config = dict(
    n_layer=14,
    d_model=384,
    n_head=12,
    n_kv_head=12,
    head_dim=32,
    d_mlp=768,
    vocab_size=8192,
    activation='swiglu',
    norm='rmsnorm',
    norm_place='pre',
    norm_eps=1e-05,
    positions='rope',
    rope_base=10000.0,
    rope_fraction=0.75,
    qk_norm=False,
    attn_scale=0.177,
    bias='none',
    tie_embeddings=False,
    parallel_block=False,
    init='trunc',
    init_std_qkv=0.0207,
    init_std_o=0.0,
    init_std_up=0.0207,
    init_std_down=0.0,
    optimizer='muon_variant',
    lr=0.0159,
    lr_mult_o=2.0,
    beta1=0.9,
    lr_head=0.0127,
    grad_clip=2.0,
    warmup_steps=200,
    schedule='wsd',
    decay_fraction=1.0,
    decay_shape='linear',
    final_lr_fraction=0.02,
    batch_tokens=131072,
    seq_len=1024,
    doc_mask=True,
    train_tokens=455400000,
    steps=3475,
    dataset='wikipedia_en',
)
Each number is 50 + 12 x the weight over its row's rms, rounded and kept within 0 to 99. Layers, rows and columns count from 0. The size before them is the row's rms in percent of the matrix's.

# layer 4 MLP down (transposed), 768x384, rms 0.0641, rows 696-712, columns 64-127
093:58 64 49 59 31 44 54 58 66 53 41 50 43 62 28 44 54 70 59 53 54 38 36 32 64 34 67 27 49 47 66 35 44 53 40 32 44 69 46 58 48 44 38 48 58 49 47 65 51 61 14 49 60 64 52 55 46 65 56 47 48 36 32 54
100:61 54 60 53 55 55 35 44 78 48 64 39 50 36 54 42 41 28 40 67 49 54 37 43 47 49 62 36 72 61 52 54 67 47 51 53 45 45 50 43 47 52 62 28 47 57 53 40 72 59 52 54 48 64 62 59 62 41 54 38 43 50 45 52
090:67 62 34 63 70 67 42 43 36 62 41 46 51 54 42 43 55 51 59 57 71 74 42 40 43 59 65 55 44 48 40 55 55 57 42 62 61 31 52 52 61 64 57 56 51 52 71 50 37 37 63 43 40 27 61 60 44 61 59 62 44 36 53 56
102:50 38 37 80 60 62 51 42 73 42 66 59 58 38 45 53 65 37 50 50 43 36 42 25 28 65 60 42 34 46 51 59 36 27 62 36 44 30 57 54 34 61 52 58 57 41 54 60 54 51 44 64 57 40 48 29 17 57 45 38 66 44 44 51
090:44 56 45 42 58 52 41 51 49 43 44 47 29 49 53 68 47 36 59 54 33 15 52 53 62 45 29 47 60 52 53 43 46 25 41 61 52 31 46 61 53 45 49 45 58 52 68 37 63 61 44 39 31 66 54 52 44 59 47 36 44 56 49 50
094:41 58 50 49 38 49 39 55 50 48 48 61 57 51 30 76 62 27 57 31 44 58 50 59 49 62 72 49 57 60 66 48 43 36 61 49 35 77 47 40 57 57 58 44 39 50 35 49 52 70 32 47 49 37 33 68 49 63 42 31 54 52 57 39
096:53 53 38 51 42 38 39 73 39 63 49 38 39 40 50 55 48 52 74 52 16 40 32 53 57 54 42 37 26 56 56 55 26 55 39 41 50 56 48 60 51 55 50 45 30 60 46 33 30 68 54 50 59 52 38 48 33 47 47 44 40 59 54 67
101:46 52 55 50 39 59 40 48 50 59 64 46 60 57 29 68 60 50 46 37 41 38 62 57 75 29 81 26 53 31 29 49 52 35 62 46 43 60 37 37 56 43 31 47 62 60 47 32 68 67 57 49 63 58 51 69 34 32 57 59 47 49 65 42
083:54 45 40 49 42 36 19 55 42 61 59 68 58 46 36 63 71 43 37 43 36 73 68 62 30 45 68 37 47 55 41 36 47 56 44 47 33 40 47 43 65 60 56 54 75 55 53 37 54 32 55 54 40 55 26 18 54 46 56 58 44 50 50 37
113:35 36 48 44 39 32 41 29 42 57 43 59 42 64 52 49 54 42 43 54 57 52 46 47 47 52 73 52 41 50 57 69 58 41 76 58 70 70 53 49 62 45 50 64 51 36 46 34 69 50 41 61 54 19 62 56 73 37 54 55 52 50 58 46
097:53 53 38 62 62 43 59 30 32 61 61 32 25 51 68 44 52 30 44 56 43 42 46 43 49 52 37 49 58 51 66 20 50 67 40 59 39 49 45 40 65 36 66 70 59 54 66 44 60 48 34 40 63 54 43 48 58 73 57 36 55 17 61 64
102:77 63 68 52 45 88 47 54 36 46 80 56 63 33 51 59 48 55 72 52 63 61 54 43 53 61 35 61 38 45 41 47 62 52 22 46 42 41 58 38 56 40 51 49 42 54 46 49 39 77 66 54 62 59 43 51 51 56 42 42 55 69 55 70
094:54 49 64 46 55 47 46 36 23 71 64 38 35 64 62 55 61 45 60 84 43 35 51 58 34 55 49 52 45 62 69 74 34 63 47 34 52 48 48 65 43 56 50 66 56 77 45 61 60 51 50 46 53 47 31 39 50 49 62 53 43 53 43 50
099:38 64 50 57 74 38 48 42 69 56 56 38 34 48 42 48 46 59 59 68 30 47 80 58 57 43 53 45 52 52 38 54 34 50 45 47 49 40 43 38 55 53 34 56 30 42 47 74 68 27 46 57 57 70 48 36 60 55 48 52 64 64 41 57
095:55 48 54 33 38 68 46 66 63 47 53 46 59 43 27 33 58 55 50 40 69 54 63 51 58 64 48 52 54 40 40 58 59 44 51 62 50 53 46 58 50 45 48 61 56 45 45 46 39 38 65 57 44 58 64 77 54 32 66 45 53 51 38 50
103:58 52 72 52 30 54 41 59 50 41 47 32 57 75 36 60 39 43 71 50 31 41 47 56 64 66 38 28 38 53 65 49 35 50 43 66 57 43 39 49 23 56 26 54 34 41 63 48 70 67 50 70 27 23 47 78 31 39 39 57 43 35 37 65
085:58 48 43 49 41 61 42 65 44 54 58 65 50 47 88 76 70 30 73 62 55 79 69 45 36 29 69 72 37 33 58 52 38 52 63 42 63 61 46 60 61 47 69 41 49 42 44 67 52 47 66 47 38 40 57 44 70 41 38 61 31 43 49 31
# layer 4 MLP gate, 768x384, rms 0.0999, rows 697-713, columns 64-127
104:59 67 48 51 38 39 50 61 61 73 40 48 38 75 57 60 64 71 45 60 33 31 58 36 53 34 55 58 56 67 36 46 24 78 77 76 64 43 54 49 53 31 38 24 49 50 49 57 49 39 45 47 56 37 58 66 38 63 44 54 63 38 42 42
095:42 46 63 58 32 49 38 69 39 31 55 59 35 43 49 74 68 48 58 62 38 38 53 62 51 51 47 89 50 54 68 40 24 41 51 54 54 66 58 70 49 49 43 46 49 43 45 47 73 71 35 61 38 81 58 37 43 29 42 48 59 46 55 54
102:55 56 28 56 24 39 42 39 56 57 58 49 55 54 43 39 60 71 40 57 56 58 41 30 63 47 49 50 54 65 64 76 36 55 43 59 50 55 43 40 57 76 39 62 17 53 36 30 51 43 69 72 77 27 58 30 37 39 50 48 41 32 45 41
090:29 61 37 28 53 66 43 43 53 60 24 53 44 52 48 66 51 24 72 48 45 44 47 55 51 38 66 43 54 27 55 47 28 31 42 56 41 51 40 52 54 34 27 37 50 46 39 40 38 53 51 31 35 48 50 52 52 50 66 55 51 72 61 44
107:56 47 42 43 48 39 56 39 65 56 37 73 61 36 47 56 61 30 57 34 53 79 57 60 50 49 32 60 50 22 58 61 52 48 40 77 48 62 59 32 50 44 48 53 41 83 50 73 75 38 60 49 45 33 29 37 38 47 47 67 71 63 61 47
102:53 52 47 29 58 20 54 60 61 44 63 52 48 58 39 74 38 41 37 69 60 51 41 38 37 65 34 56 55 62 63 52 41 53 72 52 48 35 54 56 53 38 48 47 48 58 49 51 25 48 54 51 54 53 55 45 51 27 31 56 61 52 51 56
098:58 40 53 37 51 42 54 50 27 65 64 67 52 49 59 46 35 49 55 70 57 48 51 51 33 49 53 59 66 69 59 50 46 71 42 48 47 56 56 37 37 45 65 48 32 38 44 56 15 51 46 59 49 65 61 48 45 58 59 71 39 44 51 37
096:49 64 45 45 34 53 34 67 69 48 46 63 39 48 41 35 61 39 36 59 42 60 47 38 50 49 76 55 50 39 64 50 56 39 34 58 48 46 53 60 53 54 39 57 48 58 47 59 35 76 69 55 50 35 58 36 51 34 51 39 41 67 42 70
108:62 46 37 22 51 42 40 44 40 40 34 74 50 42 44 47 38 30 58 56 30 46 51 40 33 26 48 70 43 77 48 32 55 37 37 53 50 50 34 54 59 41 62 36 26 42 72 53 43 45 38 77 44 33 47 38 60 44 87 52 52 61 47 54
093:39 51 64 53 71 45 44 57 63 40 43 29 45 25 65 52 44 12 53 50 55 49 74 59 60 50 39 41 55 48 67 47 64 50 51 30 44 39 63 46 75 23 45 64 55 45 34 68 43 46 62 47 49 35 49 48 51 63 65 35 47 37 72 66
096:33 51 45 44 35 51 50 56 31 47 57 48 42 53 59 84 50 72 52 49 80 70 59 56 50 39 64 45 75 33 38 43 45 60 50 41 34 29 54 51 57 38 47 53 52 55 53 36 47 45 33 44 37 58 66 45 46 42 53 67 34 74 44 75
103:29 39 55 58 39 45 54 34 48 45 64 33 50 47 62 52 49 43 57 66 34 50 65 36 53 45 67 57 38 52 58 40 40 49 62 55 30 57 29 45 49 47 42 56 43 52 49 57 58 59 63 26 44 55 67 50 51 40 58 68 39 46 64 64
104:54 50 55 31 55 60 38 40 51 58 38 42 58 31 37 47 54 50 45 20 57 52 65 39 55 44 20 54 44 55 55 39 42 30 57 71 50 46 57 36 36 43 51 43 58 49 56 62 41 57 39 49 52 50 62 66 46 45 37 23 45 40 41 61
101:51 51 45 49 59 22 49 57 47 47 64 75 35 40 51 43 59 45 49 53 41 38 41 38 57 44 40 66 66 66 66 60 73 65 68 38 51 35 53 65 46 44 34 73 57 67 58 61 46 38 31 63 57 57 30 29 46 56 46 55 57 50 47 54
102:37 48 41 57 49 76 61 56 44 13 49 40 41 37 58 57 44 52 31 58 50 52 49 58 31 44 47 44 71 66 39 34 52 21 61 71 62 48 45 50 52 40 38 36 71 56 56 56 49 49 42 34 42 52 61 20 58 24 63 47 44 30 55 73
089:51 57 40 46 49 60 41 50 44 54 52 65 51 51 45 47 42 69 32 65 63 42 43 52 56 66 55 41 47 47 61 64 46 37 52 25 31 35 66 41 39 46 16 32 47 51 32 34 27 52 57 64 60 57 54 47 47 57 42 61 43 37 38 45
103:45 26 60 66 35 61 50 50 45 32 38 43 41 53 40 53 47 40 46 48 38 46 60 50 27 50 50 42 45 58 46 62 54 50 47 52 60 71 32 57 33 59 54 65 44 52 45 36 45 39 47 63 55 66 62 39 42 40 52 76 28 34 42 48
# layer 4 MLP up, 768x384, rms 0.1, rows 697-713, columns 64-127
101:23 22 53 57 50 66 41 21 53 52 55 57 44 52 64 56 52 44 67 45 53 27 52 41 51 50 51 58 36 40 30 58 33 34 30 51 68 45 62 72 76 66 62 76 52 46 49 64 46 59 29 81 61 63 45 63 43 39 50 23 59 63 59 40
093:53 56 55 37 59 58 56 50 32 49 78 32 52 48 39 62 55 48 58 41 58 63 53 43 37 48 62 23 36 53 45 65 50 65 41 74 60 39 53 44 59 46 67 45 45 54 50 67 57 25 63 33 34 31 57 67 44 59 35 37 36 47 44 55
104:49 65 43 45 46 53 37 41 61 60 48 56 58 50 62 48 65 42 49 43 58 50 58 51 39 49 33 63 51 29 71 54 53 43 30 56 55 43 43 78 56 59 42 51 67 46 51 41 46 43 47 70 67 42 37 50 27 52 46 47 58 44 38 45
099:50 57 55 29 71 59 54 62 41 58 36 57 30 49 39 50 37 49 20 40 40 47 61 53 40 24 39 28 50 28 52 33 29 55 28 71 35 40 46 45 39 35 22 67 38 48 29 58 61 39 48 41 43 32 47 37 42 70 33 65 43 45 55 49
106:55 60 51 55 55 61 37 55 50 37 59 43 40 41 47 48 49 59 50 39 47 80 74 57 61 66 52 32 49 60 37 29 44 48 44 65 27 51 43 38 32 60 58 46 73 48 51 53 28 52 43 45 49 58 45 56 38 78 39 53 34 55 56 34
103:48 55 55 54 53 37 41 57 68 54 55 23 63 50 77 62 23 64 50 66 62 53 65 57 38 41 51 43 36 46 48 67 31 36 75 45 44 66 41 45 45 43 63 69 77 60 53 40 25 68 50 50 42 69 37 52 65 45 45 57 47 38 58 40
099:51 54 41 48 35 40 52 31 58 34 65 52 60 63 37 55 63 60 67 47 65 64 54 52 56 57 46 29 34 76 47 59 61 52 58 57 51 67 54 63 28 42 46 47 33 60 59 39 47 44 41 36 45 57 55 55 48 47 56 59 54 65 64 58
098:47 62 47 46 34 16 55 63 53 28 49 65 50 30 53 43 57 50 45 53 59 65 31 46 60 60 58 50 26 58 60 32 54 51 35 48 65 36 46 54 69 30 59 53 57 64 65 42 28 42 55 30 46 39 23 50 71 62 48 59 54 32 40 54
111:43 51 27 40 43 44 31 51 68 51 60 44 34 48 64 65 48 74 45 60 58 42 84 54 39 60 59 50 70 47 27 71 37 22 54 48 56 27 41 61 61 51 48 66 45 61 66 68 44 50 55 51 58 48 53 50 46 59 55 45 42 50 30 36
099:49 56 50 56 59 45 62 52 52 59 43 51 51 33 69 67 35 53 57 52 29 54 63 36 64 51 42 46 32 37 52 44 47 41 62 54 27 35 47 41 51 36 53 56 44 48 30 44 40 56 46 58 56 75 53 59 27 58 66 47 39 56 62 59
096:89 52 64 40 42 58 50 47 45 43 51 39 34 74 41 57 30 45 51 63 46 57 50 57 50 70 54 40 54 55 35 46 52 68 56 27 54 49 52 55 48 66 45 31 60 35 52 40 35 48 52 65 42 33 47 37 70 45 63 43 54 52 57 36
105:48 36 47 49 61 47 62 40 41 17 72 52 46 55 53 52 43 45 35 48 47 62 45 58 51 43 18 54 46 79 37 54 36 55 56 39 37 56 45 59 53 55 53 52 48 65 62 24 46 57 57 39 41 55 57 65 27 47 51 83 57 37 48 49
101:79 56 33 44 48 49 45 38 43 83 53 50 67 50 43 46 77 35 55 49 53 44 34 34 34 40 49 61 63 41 72 57 56 55 73 53 55 52 78 52 54 59 42 20 49 56 35 76 46 32 34 72 58 43 38 35 49 37 44 36 42 33 45 52
097:53 45 64 37 56 51 44 49 72 47 51 34 65 74 42 51 48 59 52 56 36 64 57 80 34 43 35 61 23 30 51 61 27 34 39 57 61 45 61 30 61 40 29 43 44 68 59 49 41 61 55 44 57 45 66 49 53 43 86 38 48 28 64 63
101:40 51 42 40 35 59 44 37 56 81 53 39 62 66 35 57 53 41 56 56 64 39 46 27 74 51 41 58 25 52 74 47 50 50 51 43 64 46 37 44 48 48 36 49 42 44 67 34 71 67 29 61 43 41 64 65 51 59 38 51 51 48 38 23
091:47 47 35 52 62 48 55 69 59 56 43 46 58 43 61 37 35 37 62 38 42 68 55 53 47 45 39 50 40 39 44 58 52 55 57 64 37 72 39 80 45 58 71 48 44 50 42 53 58 37 64 33 42 56 47 46 43 50 48 63 57 53 79 43
107:55 35 31 35 35 42 50 45 50 30 51 63 59 73 38 43 63 30 46 50 47 60 44 50 29 77 60 40 25 65 42 48 54 65 39 55 53 62 32 39 47 49 51 60 57 60 56 43 50 28 61 58 57 59 62 63 15 36 26 53 34 42 43 49